config = dict(
    n_layer=14,
    d_model=192,
    n_head=4,
    n_kv_head=4,
    head_dim=32,
    d_mlp=640,
    vocab_size=759,
    activation='gelu',
    norm='rmsnorm',
    norm_place='pre',
    norm_eps=1e-05,
    positions='learned',
    qk_norm=True,
    attn_scale=0.369,
    bias='none',
    tie_embeddings=True,
    parallel_block=False,
    extras=['local attention windows', 'gated attention', 'attention sinks', 'short convolutions', 'capped logits'],
    init='uniform',
    init_std_qkv=0.0376,
    init_std_o=0.0,
    init_std_up=0.0376,
    init_std_down=0.0,
    optimizer='adamw',
    lr=0.00233,
    lr_mult_up=1.1,
    beta1=0.9,
    beta2=0.99,
    lr_head=0.0197,
    warmup_steps=262,
    schedule='cos',
    final_lr_fraction=0.1,
    batch_tokens=65536,
    seq_len=2048,
    doc_mask=True,
    train_tokens=305100000,
    steps=4656,
    dataset='wikipedia_en',
)
Each number is 200 + 20 x the weight over its row's rms, rounded and kept within 0 to 999. Layers, rows and columns count from 0. The size before them is the row's rms in percent of the matrix's.

# layer 4 MLP up, 640x192, rms 0.0758, rows 62-116, columns 64-127
099,178,207,206,228,221,224,214,185,176,208,217,176,179,249,174,225,176,190,226,198,200,214,212,197,198,171,228,180,167,193,193,202,173,203,193,177,172,178,206,161,175,183,178,198,173,189,198,187,190,198,198,195,217,218,233,194,212,204,217,184,203,225,243,208
115,205,178,168,221,186,199,198,170,211,199,193,210,209,186,164,209,215,225,230,206,181,206,212,203,206,216,177,201,250,215,212,241,185,186,187,181,234,224,223,186,212,223,177,214,171,190,205,205,211,187,206,202,217,185,199,204,238,233,198,177,219,207,241,219
103,248,176,204,214,202,195,196,239,219,154,189,215,231,187,181,192,168,222,209,217,198,178,223,159,212,231,193,204,179,197,176,199,158,223,223,191,220,186,195,191,222,201,187,228,198,210,220,214,194,195,200,248,166,188,173,215,222,198,209,191,180,177,219,183
105,234,199,208,202,196,213,187,194,176,203,228,193,235,166,178,246,200,226,190,171,206,211,223,173,202,193,232,175,180,196,178,197,157,181,177,157,225,196,222,190,179,207,194,172,204,212,215,237,238,168,204,212,199,191,187,175,222,185,217,174,204,215,193,223
091,205,188,196,156,202,178,198,202,219,212,231,182,179,219,196,215,184,223,204,171,207,238,185,204,199,204,193,182,208,203,165,204,160,182,159,200,195,249,175,217,229,218,209,208,193,187,202,206,184,221,195,186,195,191,193,181,215,168,215,171,221,219,191,186
094,177,188,202,199,211,210,230,206,209,202,214,172,217,238,184,223,182,205,207,194,248,180,214,166,219,182,178,226,221,174,198,217,199,216,208,177,206,201,220,213,209,188,217,203,150,184,201,185,208,227,219,181,208,219,216,237,202,208,191,173,214,205,201,196
097,209,197,197,141,195,187,208,163,206,189,175,211,198,219,199,205,192,198,193,209,210,234,177,206,197,173,225,219,213,162,172,188,208,197,191,194,201,201,201,200,210,157,197,186,191,223,236,200,208,196,255,235,220,187,227,224,217,200,210,199,221,168,179,204
112,223,213,191,195,191,196,208,192,197,197,176,203,199,226,191,198,207,189,179,199,217,215,191,176,199,190,212,173,204,156,183,195,148,210,218,204,193,192,165,190,188,192,196,184,195,182,196,238,209,175,213,199,185,194,172,209,169,205,222,186,186,205,221,171
108,195,173,188,186,163,216,205,196,198,184,159,171,199,183,168,190,173,194,219,214,213,203,222,193,222,197,226,211,226,207,207,193,175,203,200,198,189,164,200,189,186,204,189,222,191,204,221,210,206,210,203,208,186,201,230,199,197,229,212,176,212,193,207,172
100,193,204,241,240,215,192,214,219,196,211,222,218,193,221,190,198,205,200,198,201,224,157,203,175,183,170,178,184,208,179,222,198,178,188,240,174,173,172,190,194,197,205,165,194,215,212,235,216,174,180,204,204,165,214,186,187,202,183,223,199,231,201,186,198
096,244,202,154,174,153,205,207,200,225,205,221,167,219,200,194,203,197,217,218,215,184,193,161,165,210,232,200,207,200,179,170,186,196,188,171,184,186,175,223,183,174,168,203,174,172,139,202,225,226,204,227,192,229,217,199,198,187,185,187,208,201,179,212,217
111,207,233,180,207,216,209,199,232,202,204,192,199,204,232,174,172,204,181,200,194,215,237,195,174,197,197,172,183,210,186,200,192,171,202,196,152,187,198,197,191,203,213,208,213,166,235,203,207,210,213,204,198,180,198,239,198,209,191,204,211,192,205,230,169
105,227,203,195,191,217,204,171,188,215,232,182,201,198,207,193,169,188,220,210,183,193,205,180,213,234,225,196,203,150,181,182,185,187,212,244,176,191,157,158,176,186,186,169,194,199,204,210,218,222,184,195,207,185,183,215,179,248,187,215,180,207,217,217,191
103,217,165,188,196,227,182,209,221,165,201,193,201,172,168,184,194,203,203,237,197,174,160,203,196,227,178,202,188,189,191,197,213,191,192,214,197,192,175,215,174,211,193,178,200,202,177,224,180,200,218,188,208,224,199,179,187,196,153,211,185,185,179,178,189
091,173,186,187,156,226,222,210,215,194,193,184,232,206,208,181,201,211,180,222,173,212,182,236,181,181,208,193,173,174,188,185,170,220,199,211,183,179,219,208,205,193,184,234,203,201,177,200,232,199,191,198,162,250,201,166,206,206,225,198,194,214,204,189,202
102,198,196,210,210,206,199,184,178,203,197,227,170,211,180,195,214,217,194,230,189,189,181,207,181,212,175,174,168,195,213,179,225,175,197,219,193,211,172,215,210,219,179,231,177,186,192,203,264,222,161,166,250,160,136,215,222,232,224,222,201,219,188,218,192
106,183,194,235,204,220,166,229,173,178,194,221,209,200,162,195,227,216,208,218,200,213,173,215,193,213,180,219,190,214,167,218,192,201,223,191,189,203,214,178,187,201,232,197,253,184,191,207,209,203,201,240,196,219,223,229,164,168,190,239,178,181,184,203,176
106,199,175,160,220,188,219,179,212,224,209,171,195,217,219,162,195,196,194,199,215,166,186,213,223,197,202,159,223,181,157,179,202,233,209,215,204,179,219,194,193,218,216,212,172,173,192,209,204,231,183,206,188,221,194,196,164,218,187,234,181,233,191,173,196
102,194,178,222,192,188,186,213,215,169,169,233,210,201,182,180,241,199,203,193,224,186,177,221,201,178,242,215,233,139,192,193,198,203,198,176,205,195,202,182,185,199,218,202,203,209,162,205,207,239,158,207,227,200,234,217,190,199,206,183,196,186,194,209,216
098,222,206,197,214,182,163,230,176,182,176,242,202,208,223,202,201,232,228,184,195,239,212,176,163,195,214,192,168,201,201,217,220,212,221,180,179,195,198,203,167,175,189,213,196,178,193,214,196,213,173,208,206,247,198,169,195,183,220,220,175,193,163,221,163
100,200,202,202,154,221,207,201,240,179,179,165,215,189,201,184,208,206,185,199,237,189,177,209,163,195,198,245,210,199,209,240,201,160,174,232,202,193,194,207,201,221,208,172,228,173,189,231,225,184,197,216,194,189,223,188,181,187,176,221,169,171,190,228,220
111,208,188,202,225,192,235,197,202,171,190,208,226,219,166,203,196,214,175,178,223,219,180,204,242,165,163,210,210,172,199,240,187,178,207,222,196,181,232,182,201,207,156,198,211,178,228,211,240,185,198,217,220,176,204,213,194,234,211,204,158,198,148,197,243
085,190,175,199,194,205,187,186,197,220,182,172,218,175,182,200,201,198,190,193,163,186,192,184,240,221,232,207,200,210,186,200,220,208,168,162,226,205,178,217,194,200,214,207,207,186,160,212,230,220,185,196,171,171,234,176,231,216,213,186,191,209,224,198,182
100,217,204,207,255,208,189,209,219,214,180,208,187,184,198,181,178,200,200,168,189,175,222,187,241,211,193,221,180,209,186,188,201,215,191,222,200,175,216,178,166,174,171,164,205,192,231,207,215,199,200,227,217,182,197,206,152,177,155,215,182,179,205,200,173
095,212,223,191,188,194,195,203,176,205,172,183,187,206,207,183,200,201,199,179,209,227,223,194,211,183,182,195,219,180,163,204,200,173,162,207,159,212,198,192,209,187,197,186,230,202,206,206,223,176,183,197,200,229,183,236,224,188,169,238,182,236,202,164,223
087,249,188,211,194,175,214,194,181,223,191,193,202,177,228,190,203,236,222,202,189,189,196,244,206,190,200,182,175,168,178,203,240,208,179,158,203,191,191,173,184,216,213,209,187,187,230,212,222,194,177,210,202,178,204,197,206,203,198,242,201,194,208,236,186
095,224,206,215,237,208,226,223,172,173,183,244,214,216,185,188,167,198,199,203,226,172,191,192,181,188,189,198,188,212,195,173,199,206,174,213,209,217,221,192,183,238,161,211,259,169,193,200,191,208,198,216,234,199,163,226,235,230,221,208,178,194,198,199,223
110,239,184,207,211,185,204,185,194,201,203,191,216,211,202,188,211,216,228,180,219,200,178,151,205,212,193,207,168,228,220,240,200,181,201,206,168,186,179,150,185,217,235,152,151,183,207,197,203,182,201,208,229,196,194,227,201,203,175,184,199,182,205,227,177
093,192,178,194,201,189,182,224,197,189,201,217,218,190,185,179,215,217,228,225,213,216,204,221,173,198,180,202,185,189,165,166,195,199,226,200,199,216,184,196,183,171,210,198,186,222,177,205,248,186,179,208,193,185,184,227,198,197,191,184,180,221,196,188,145
101,236,213,194,234,197,209,195,188,190,217,239,202,173,203,192,233,183,231,206,199,193,176,219,242,192,207,224,201,173,191,197,193,187,188,208,206,182,208,223,179,181,178,172,185,182,198,208,220,238,211,195,201,197,195,181,210,200,234,243,176,202,156,246,231
092,210,221,191,197,180,193,207,191,219,170,160,150,203,199,198,165,202,203,192,219,198,214,147,169,231,235,239,213,197,193,148,198,171,214,218,179,181,206,186,187,192,209,191,176,200,184,198,263,201,211,224,232,172,199,201,179,216,185,205,182,178,172,186,206
103,216,183,200,172,189,236,251,223,187,183,222,179,204,228,198,188,201,234,214,252,194,220,185,211,212,169,189,175,219,201,208,236,216,195,197,183,199,182,220,212,226,178,199,202,197,206,197,204,221,171,218,232,185,216,201,194,222,212,200,176,179,159,218,172
078,215,194,196,206,194,173,225,185,221,191,202,204,189,197,175,181,228,229,188,191,180,207,187,205,185,237,221,228,198,203,224,217,215,168,190,174,221,196,218,207,162,187,206,223,201,195,222,221,194,189,179,207,186,207,226,216,232,209,248,209,210,217,206,213
101,209,200,183,227,146,203,197,178,199,210,199,234,235,215,187,181,219,171,249,198,186,198,195,218,214,189,170,188,164,196,227,170,182,207,201,191,217,162,201,217,171,209,205,219,183,207,220,179,188,216,198,195,198,183,176,218,206,172,212,185,178,212,198,210
098,207,186,154,197,175,186,241,257,162,202,191,186,173,218,189,240,205,213,231,203,163,177,193,182,172,216,199,197,242,175,208,186,200,194,220,215,185,207,176,160,160,204,205,203,190,219,219,190,212,196,223,214,211,172,201,244,182,220,208,174,212,138,192,170
113,189,183,191,202,188,218,209,205,199,208,167,171,210,211,162,191,196,195,211,237,191,214,205,205,232,179,211,201,184,200,220,182,205,175,219,209,181,200,206,205,227,177,202,213,159,216,200,224,180,175,216,260,213,192,199,177,191,209,204,165,207,191,220,221
086,208,202,188,234,233,214,210,216,197,206,176,216,199,228,197,200,226,218,190,191,197,202,223,213,214,205,190,212,234,201,214,215,205,192,204,213,219,199,216,190,201,217,169,166,190,180,211,212,218,214,185,219,216,170,232,194,192,199,230,169,190,186,189,223
100,156,181,233,185,190,213,196,217,185,219,196,224,183,197,191,221,205,225,220,182,239,232,218,219,212,215,190,217,223,176,215,219,200,234,180,175,241,162,198,168,164,204,191,224,184,196,206,192,178,215,219,191,217,181,208,173,206,159,204,164,198,205,202,176
100,226,205,187,212,209,183,220,204,179,209,176,194,192,236,201,216,203,185,202,214,244,228,178,180,205,201,222,196,196,179,193,230,196,207,161,179,192,197,224,196,179,218,190,221,194,219,210,202,176,192,220,191,192,219,157,208,204,209,200,206,210,188,227,198
102,199,208,219,204,184,185,217,222,211,192,190,226,184,219,166,212,201,209,205,187,194,172,206,201,165,206,210,222,207,199,173,202,200,210,195,168,226,218,211,193,165,210,190,207,171,199,217,210,197,178,214,239,206,226,172,207,207,223,217,188,180,177,178,189
105,190,202,214,178,221,228,208,162,221,206,188,183,183,203,196,204,216,189,201,229,212,160,201,222,215,193,221,170,229,201,225,195,215,217,200,167,210,210,192,196,177,195,180,206,198,211,207,209,212,181,226,202,192,193,205,229,200,202,231,192,204,204,169,180
081,189,158,204,193,179,169,197,196,244,195,171,203,218,166,180,232,228,200,170,215,205,202,185,231,213,223,184,175,198,174,188,175,207,201,203,215,198,195,193,204,183,202,181,237,175,189,207,209,204,205,199,217,160,193,189,192,181,212,202,215,209,192,199,237
110,209,169,179,196,201,167,220,177,188,198,188,211,216,167,196,173,236,171,225,226,213,223,212,156,190,218,192,183,185,191,241,188,191,199,214,195,174,222,187,187,200,212,167,168,213,230,220,173,188,187,188,216,186,185,175,202,219,203,189,190,196,238,202,173
101,213,191,182,210,203,191,214,232,203,184,183,199,180,177,193,213,211,188,215,203,200,215,208,191,181,171,208,188,169,170,206,194,210,208,195,191,222,199,175,199,158,160,206,182,212,204,204,191,163,194,200,213,221,174,181,204,191,188,221,192,244,214,207,199
105,186,217,223,220,204,210,234,204,168,199,179,195,183,183,213,198,195,205,197,196,202,205,158,190,198,187,209,201,167,214,193,184,218,212,180,181,198,197,185,178,183,211,228,201,181,225,213,182,213,199,218,184,225,209,226,200,225,187,233,181,209,176,174,209
108,185,159,183,192,224,218,224,204,208,186,223,223,211,240,183,222,203,204,203,221,208,214,217,223,200,238,183,219,171,205,192,177,191,202,183,197,183,215,203,179,206,178,184,230,184,207,215,229,211,217,254,203,186,199,201,223,240,212,203,199,211,206,209,192
113,174,214,211,210,212,203,224,229,206,191,201,198,215,194,198,180,237,199,172,185,228,192,212,172,171,205,227,189,171,162,204,228,197,161,174,171,184,269,249,207,203,240,191,181,198,232,213,207,241,187,227,195,198,206,190,188,199,204,219,153,214,165,208,191
105,179,172,197,230,196,228,179,233,207,172,210,205,196,177,181,185,203,183,182,189,180,213,207,190,203,177,224,207,179,183,218,225,185,219,185,190,201,206,181,199,251,174,153,188,177,177,228,213,200,226,181,194,192,178,175,201,233,188,224,185,191,239,189,198
096,211,204,206,227,253,181,176,219,209,194,204,194,218,208,179,235,196,193,185,200,235,203,198,215,204,181,232,202,213,175,170,175,214,193,211,168,186,198,141,201,231,214,198,218,193,224,199,240,237,226,239,209,183,199,215,194,211,190,204,194,211,189,206,172
091,193,180,201,211,207,179,205,207,186,178,200,196,180,179,183,165,189,176,209,191,168,199,174,195,196,160,195,215,184,200,202,211,213,230,246,179,186,178,195,195,194,163,208,216,190,208,229,240,180,229,222,244,193,200,171,227,179,216,194,193,214,164,240,175
097,213,202,185,200,179,209,207,211,203,206,194,172,234,225,199,160,177,222,210,227,180,198,182,210,183,203,215,232,191,211,208,199,151,223,212,204,229,212,216,184,208,200,198,187,179,197,196,217,215,199,222,212,185,226,179,182,230,165,238,186,188,237,179,191
103,218,216,206,173,203,199,218,201,188,175,182,191,247,235,185,207,220,202,229,201,226,217,206,199,242,205,194,176,219,190,174,205,211,209,225,155,196,164,175,199,228,206,190,204,213,219,230,184,245,177,224,223,191,210,182,211,191,170,239,201,221,164,224,192
108,204,181,171,170,190,254,204,198,197,193,199,173,213,179,185,203,192,231,206,197,162,230,219,210,233,237,218,183,199,165,172,183,155,209,193,198,186,193,214,182,206,215,192,224,182,227,216,224,204,186,216,202,200,228,195,219,250,208,197,195,201,219,245,193
098,205,194,179,211,183,213,195,213,164,189,184,209,198,228,199,194,201,213,218,194,206,176,193,219,186,200,222,218,217,204,226,243,208,255,208,185,176,181,219,172,166,222,186,194,198,200,197,186,195,197,214,221,219,162,215,234,231,183,203,183,167,193,257,172
116,241,191,174,194,210,196,197,194,188,223,208,202,202,216,192,234,207,208,205,222,183,208,204,214,179,218,190,189,224,164,169,186,193,176,202,151,191,188,192,171,172,169,178,221,205,194,216,207,251,196,190,205,186,232,198,216,194,195,190,179,165,210,186,195
# layer 4 MLP down (transposed), 640x192, rms 0.0612, rows 62-115, columns 64-127
090,205,208,174,192,217,224,176,197,197,140,199,218,226,192,196,173,214,227,188,220,246,188,201,176,183,224,201,194,203,205,191,156,217,215,185,231,192,228,183,191,214,182,217,200,205,162,188,214,198,212,219,171,194,196,177,208,195,203,150,201,206,169,157,182
111,211,196,182,188,186,201,225,173,169,212,213,209,225,235,198,173,200,236,255,200,215,215,228,211,186,201,179,210,189,201,174,198,209,207,195,199,212,196,211,191,214,206,236,181,186,181,212,209,174,185,203,185,196,187,185,184,258,198,228,191,184,195,213,192
098,186,221,241,158,187,219,217,219,169,214,211,176,207,207,163,214,209,234,181,207,221,180,201,222,221,190,204,210,176,190,198,167,239,166,188,185,223,210,215,193,233,161,211,197,172,183,202,210,203,214,214,179,237,211,172,204,211,192,186,185,187,184,170,209
106,188,197,226,227,182,205,173,211,167,200,190,216,220,226,194,191,219,230,190,217,207,196,182,209,221,210,218,198,188,172,194,179,206,235,212,187,231,205,187,190,236,201,225,157,183,179,209,211,224,243,204,215,171,198,181,188,238,222,212,196,212,210,196,186
091,207,225,232,232,216,218,199,190,212,185,253,177,206,170,167,162,178,203,217,201,200,188,192,195,180,178,196,190,196,216,221,207,205,253,182,183,203,194,221,180,216,233,198,167,184,222,170,203,198,218,237,232,211,201,188,173,224,207,202,189,187,198,209,208
097,182,200,245,208,198,194,177,203,215,204,157,175,201,200,167,174,168,180,185,193,238,190,234,232,214,206,209,182,200,200,217,203,210,192,212,204,222,207,195,226,231,198,202,215,184,204,186,238,204,241,165,216,178,236,193,238,210,218,220,213,213,189,169,203
099,183,210,211,196,220,230,201,209,192,196,198,209,215,187,219,181,212,197,249,204,189,210,214,192,179,182,190,236,204,212,212,214,198,200,185,212,203,203,193,196,192,224,183,203,193,214,203,187,177,188,215,204,187,182,180,192,171,187,210,194,201,174,248,188
121,175,211,197,222,187,202,196,183,221,175,197,173,211,168,246,186,243,149,203,185,200,213,196,223,193,203,245,224,183,227,233,206,195,178,216,209,209,205,228,222,203,205,208,220,177,214,226,184,185,187,180,201,207,196,224,163,229,215,185,191,191,223,223,214
108,183,208,212,216,216,215,195,203,172,246,226,219,179,221,160,181,199,204,180,195,211,201,184,202,190,201,209,200,169,223,194,220,195,189,209,169,217,185,153,189,205,180,207,185,172,213,178,181,176,216,203,236,229,164,186,219,246,184,219,161,195,184,198,220
095,193,161,229,201,200,169,216,191,168,196,192,181,242,197,220,209,226,184,192,244,217,204,207,176,216,225,194,205,199,197,174,177,215,192,202,211,223,204,214,200,238,221,192,210,178,225,199,197,182,229,189,217,210,208,201,193,189,189,198,163,213,190,201,193
098,142,221,199,218,218,201,199,185,198,174,157,248,187,229,181,206,170,192,193,213,205,198,219,225,200,176,198,223,199,195,201,207,251,202,210,210,199,191,193,204,200,225,208,205,239,235,211,223,166,187,195,204,192,187,210,240,203,182,222,202,210,218,169,203
102,210,197,185,196,182,205,217,217,179,203,219,235,207,171,185,205,208,216,206,185,210,196,195,202,202,193,164,222,189,217,201,232,217,194,205,251,180,190,191,192,200,202,199,192,196,201,209,169,175,137,241,172,223,212,194,212,201,223,194,215,191,164,160,222
105,200,168,183,176,193,227,201,228,234,162,209,190,189,173,212,208,235,191,191,185,224,182,195,168,203,205,184,201,204,192,226,261,219,163,201,215,210,192,221,186,196,227,243,206,197,198,225,181,187,212,162,179,208,180,225,218,190,222,200,153,180,195,194,208
103,191,203,155,221,209,209,176,252,218,244,230,196,171,218,235,202,217,183,195,210,223,239,195,230,215,179,172,199,234,209,213,191,202,210,192,173,187,176,198,210,157,209,208,198,175,185,188,213,184,204,183,172,182,212,183,215,238,217,231,221,189,189,234,207
100,183,185,183,186,179,186,182,180,220,218,202,188,177,177,210,157,192,227,170,191,188,172,199,213,195,237,206,203,237,204,256,202,167,188,207,191,207,186,182,217,180,184,225,226,205,236,235,176,181,202,212,198,179,200,172,199,179,211,197,231,185,187,209,214
094,179,230,199,233,176,162,203,193,223,172,264,216,215,193,234,185,193,169,193,169,210,180,198,233,205,169,206,213,209,219,234,206,206,241,200,191,217,214,210,200,188,190,205,217,222,206,202,196,197,189,239,223,181,201,176,177,198,188,192,212,198,181,211,168
097,178,214,202,191,193,159,218,185,158,192,206,209,184,217,186,203,225,222,235,184,170,211,189,195,192,200,168,191,225,192,202,199,211,187,214,209,218,179,199,198,204,209,196,224,234,209,162,186,220,228,187,198,189,180,211,211,190,179,191,220,193,190,206,187
103,219,210,198,178,211,221,207,235,184,209,190,195,186,219,221,228,196,212,194,169,209,193,214,175,192,212,222,160,208,215,173,201,173,183,197,223,223,186,215,211,187,202,220,195,216,230,164,177,194,191,192,184,182,169,205,219,209,230,208,178,160,206,187,202
101,217,205,211,226,195,184,209,174,187,194,206,231,208,247,188,193,155,224,226,195,185,219,182,202,230,187,187,210,230,200,195,186,237,189,244,186,200,190,190,237,199,238,178,183,217,197,210,215,189,225,220,192,172,212,188,206,238,201,175,231,196,205,208,176
103,159,181,204,219,199,215,226,207,195,212,210,183,159,197,197,173,199,204,183,179,180,203,197,199,234,175,241,171,206,243,210,208,197,154,237,195,210,190,183,180,216,206,160,154,193,230,198,206,215,183,191,210,166,202,186,199,207,197,144,208,189,179,187,165
103,229,183,190,202,193,195,185,262,175,175,171,199,204,190,213,205,207,231,212,209,206,191,225,217,253,193,209,191,178,236,201,170,195,190,206,185,187,197,185,234,191,180,194,201,224,193,156,206,215,214,176,198,178,184,213,178,190,187,223,155,218,207,208,208
096,147,217,180,190,228,206,191,199,216,206,203,200,223,186,228,159,171,194,209,183,210,213,198,201,206,203,186,197,207,212,194,193,210,210,212,202,208,207,161,176,160,180,169,207,202,202,172,218,179,191,235,224,223,198,216,206,172,150,216,235,207,193,196,209
087,205,176,198,186,203,195,192,184,158,183,209,171,214,225,199,214,195,220,212,214,226,166,199,161,200,182,211,194,198,192,201,186,159,231,241,180,239,184,223,182,218,188,218,188,213,211,202,184,195,212,181,201,207,171,231,172,198,174,194,203,180,190,205,199
101,225,198,172,173,189,195,187,196,182,210,162,209,174,223,208,239,193,197,201,221,175,209,189,205,190,194,219,204,188,186,202,184,199,179,206,211,264,214,201,192,206,218,218,175,168,181,183,190,224,192,187,223,195,209,189,246,218,220,186,162,218,194,223,218
091,181,212,193,222,218,192,213,213,213,200,183,208,212,189,200,218,195,182,197,154,210,167,215,215,191,223,218,197,202,213,190,216,235,232,196,210,201,211,201,216,188,183,176,185,218,196,166,223,200,201,165,215,183,225,178,209,225,213,183,182,226,177,237,190
098,166,177,235,236,227,198,184,202,203,222,218,193,197,203,212,237,189,215,190,179,218,164,173,228,172,212,186,209,192,212,183,172,205,199,231,212,198,238,214,205,221,195,212,212,223,238,210,215,224,214,218,212,223,206,181,200,202,185,178,190,184,219,172,201
094,205,217,221,181,228,188,211,204,199,177,200,185,202,188,212,182,183,179,177,228,215,216,207,225,207,194,217,191,207,240,181,208,183,226,175,208,241,201,193,212,200,160,209,191,193,218,203,227,182,203,224,215,203,210,227,199,191,198,200,193,192,160,211,198
101,178,188,196,208,187,208,180,189,196,200,171,173,160,200,224,210,207,189,185,207,204,204,224,218,207,206,224,229,176,180,192,218,231,219,203,167,218,214,212,177,185,211,173,234,199,195,169,223,230,186,196,210,193,186,170,174,209,200,199,215,209,213,214,211
101,188,162,254,195,201,207,218,191,208,177,217,216,195,190,214,206,193,221,254,223,197,244,186,214,198,223,225,193,172,172,232,181,203,174,210,182,207,196,184,215,226,202,235,199,168,206,209,200,200,200,202,207,216,212,205,171,195,212,228,173,197,181,209,257
099,174,194,216,197,214,203,182,177,211,231,178,205,203,197,176,189,198,227,182,181,165,178,177,189,198,209,198,190,204,195,154,203,235,221,175,199,200,167,170,194,229,201,218,177,180,210,230,176,220,190,190,220,176,185,206,163,210,150,181,191,180,223,151,191
100,205,187,213,174,210,212,231,203,210,210,215,244,187,173,164,210,176,212,205,210,193,179,210,192,165,167,155,191,201,194,205,236,206,188,209,201,239,181,202,207,214,188,167,204,160,218,211,218,229,206,201,181,221,215,190,190,163,203,230,233,237,185,217,182
104,223,202,180,189,220,162,210,242,189,159,223,219,185,210,172,203,183,206,183,204,219,187,223,210,192,247,209,228,187,188,218,220,185,198,176,205,191,209,188,179,173,202,207,197,200,184,216,173,214,195,190,143,193,212,241,213,209,182,204,150,203,181,240,211
086,175,182,206,228,210,185,194,197,200,228,208,177,223,177,216,212,183,171,224,223,178,170,210,213,238,183,151,197,190,183,197,176,212,222,182,196,215,190,213,192,234,208,226,184,207,190,165,179,190,184,239,201,209,190,213,198,178,190,157,211,199,204,215,212
099,230,195,208,199,224,165,235,166,225,237,197,190,192,203,212,228,186,216,174,211,227,197,182,216,170,193,165,164,188,217,211,220,198,196,196,228,215,215,199,186,235,189,211,226,207,247,246,194,196,205,207,198,205,206,188,192,213,206,206,195,201,172,245,194
098,196,214,221,206,186,201,185,194,171,245,242,219,221,185,187,177,206,191,205,186,204,223,209,206,205,195,173,189,196,216,161,195,239,206,199,218,193,191,190,183,231,193,193,202,199,214,162,198,229,219,174,249,186,198,209,205,198,178,227,227,190,197,242,243
108,195,233,176,188,208,187,208,195,201,183,217,189,206,200,227,225,181,223,222,195,195,200,190,201,172,201,169,230,180,202,194,208,201,213,235,206,235,186,217,171,190,194,169,206,217,185,182,229,241,207,180,202,211,200,189,239,180,212,204,148,203,144,180,217
096,225,190,232,194,203,189,235,213,213,198,225,209,249,198,212,187,198,223,201,211,201,208,200,226,212,241,231,177,179,184,195,201,196,208,193,229,189,201,228,191,197,222,188,232,207,193,192,171,207,187,213,207,175,202,184,167,221,214,213,153,190,200,185,202
100,205,199,178,208,194,204,198,216,177,206,211,187,221,198,216,197,191,166,250,216,188,191,168,198,195,157,209,158,192,213,204,184,195,180,184,180,193,207,208,206,213,203,218,214,234,213,195,192,227,182,178,196,168,219,186,225,191,212,201,207,204,197,183,205
099,191,165,209,199,187,227,182,201,163,200,198,195,151,155,215,203,203,159,209,207,155,191,199,204,197,207,255,185,202,186,201,179,180,172,216,199,164,190,201,190,196,185,207,209,210,174,239,202,188,182,195,189,189,225,184,210,222,197,207,210,192,210,174,199
092,182,212,204,231,202,206,180,246,206,176,214,217,192,193,209,197,208,186,214,206,175,196,200,199,231,176,194,159,188,165,192,178,229,190,208,193,201,195,196,179,207,184,195,185,204,211,201,195,144,229,192,208,174,204,198,217,178,196,217,198,229,196,236,217
108,205,183,174,199,201,208,144,193,222,208,228,194,209,212,196,182,194,210,220,183,185,219,245,203,207,192,206,212,204,218,178,206,183,176,202,218,193,199,191,230,169,189,206,198,219,198,213,219,185,181,200,190,186,202,199,207,195,185,203,242,213,184,220,214
089,212,202,199,201,206,189,211,190,211,199,223,226,190,223,191,190,213,201,204,223,215,188,200,218,176,187,188,251,169,225,179,255,194,221,216,157,220,225,188,198,208,198,207,192,227,194,224,179,196,227,194,171,196,196,219,204,207,174,180,230,200,209,175,189
110,203,209,218,186,201,203,176,222,193,191,143,197,210,230,183,201,200,212,183,211,251,211,214,220,184,190,217,234,185,211,188,199,160,160,190,174,235,201,227,203,193,194,206,201,188,171,195,206,193,225,200,225,206,207,181,212,216,199,217,204,207,162,206,181
104,190,169,226,217,201,215,197,162,157,210,221,204,181,201,204,219,188,222,235,206,221,184,199,222,193,210,192,205,213,243,207,199,217,203,178,219,189,174,216,206,215,226,227,200,203,208,195,192,192,192,211,184,213,181,205,187,202,198,183,206,189,162,194,222
102,205,194,223,210,189,154,199,222,201,199,196,197,202,172,217,189,204,188,204,212,167,205,191,186,181,228,214,230,186,198,208,166,161,180,206,232,201,188,197,212,210,166,192,240,210,193,227,216,222,216,204,207,184,187,222,204,203,184,212,167,205,188,239,220
104,193,191,249,204,218,181,167,191,190,193,222,231,245,210,191,205,201,230,225,190,210,185,201,216,223,209,265,203,218,152,214,193,189,211,198,180,215,203,193,198,214,211,172,230,225,213,220,191,204,210,198,180,227,189,184,212,202,212,189,190,228,211,180,185
106,192,192,214,200,229,158,209,219,184,180,210,179,197,195,233,202,217,209,177,187,172,196,205,202,232,196,188,200,191,223,214,180,186,208,193,204,164,205,204,247,206,214,229,186,212,203,237,187,221,181,212,221,222,217,199,218,175,202,169,204,210,197,241,190
101,205,199,199,174,200,154,202,192,192,176,166,203,147,222,182,207,192,194,194,182,202,203,187,195,154,195,158,214,207,196,199,206,238,238,226,190,208,201,224,236,204,177,195,181,180,189,225,201,201,191,184,176,200,198,207,186,198,204,197,182,211,201,207,223
096,224,192,186,186,191,236,205,201,197,217,204,201,199,197,183,167,215,180,190,204,206,204,199,193,217,225,191,179,226,231,211,212,212,210,192,199,193,216,203,176,171,219,237,200,197,200,210,211,210,209,221,229,215,237,228,184,178,200,222,245,174,239,216,202
094,198,172,204,207,208,233,179,201,219,235,219,160,165,181,229,192,223,212,200,219,217,234,204,211,200,193,219,227,196,231,222,214,191,178,185,182,224,228,200,182,184,199,226,201,204,174,193,215,206,192,243,178,210,199,218,205,214,187,218,199,202,209,115,203
090,211,216,187,199,203,209,203,195,207,186,216,221,187,201,230,208,216,178,196,231,222,193,188,203,215,183,193,199,193,220,197,210,194,188,219,183,159,184,206,227,179,229,200,222,211,195,190,195,183,216,176,186,223,186,212,228,206,205,156,187,235,210,248,199
099,205,205,186,224,164,198,189,190,210,198,196,199,164,207,230,212,211,195,187,197,161,186,200,194,233,194,210,182,193,210,190,156,216,190,200,189,170,197,215,240,181,207,201,240,200,206,205,216,197,216,184,189,199,182,232,211,175,196,186,189,223,188,202,180
104,203,194,215,211,199,213,180,211,227,209,236,175,181,196,213,179,213,243,191,204,232,195,196,187,252,161,212,210,213,201,182,226,196,190,192,186,160,209,209,225,184,205,192,193,197,185,216,171,174,198,213,211,187,162,203,215,189,183,213,190,229,225,164,205
096,192,179,195,217,197,195,168,196,150,247,197,174,214,178,193,205,216,203,184,181,184,235,181,211,218,230,168,211,200,202,242,168,216,183,230,201,219,206,210,179,229,194,204,197,235,175,175,232,172,190,195,184,167,201,194,233,211,191,190,190,242,191,182,189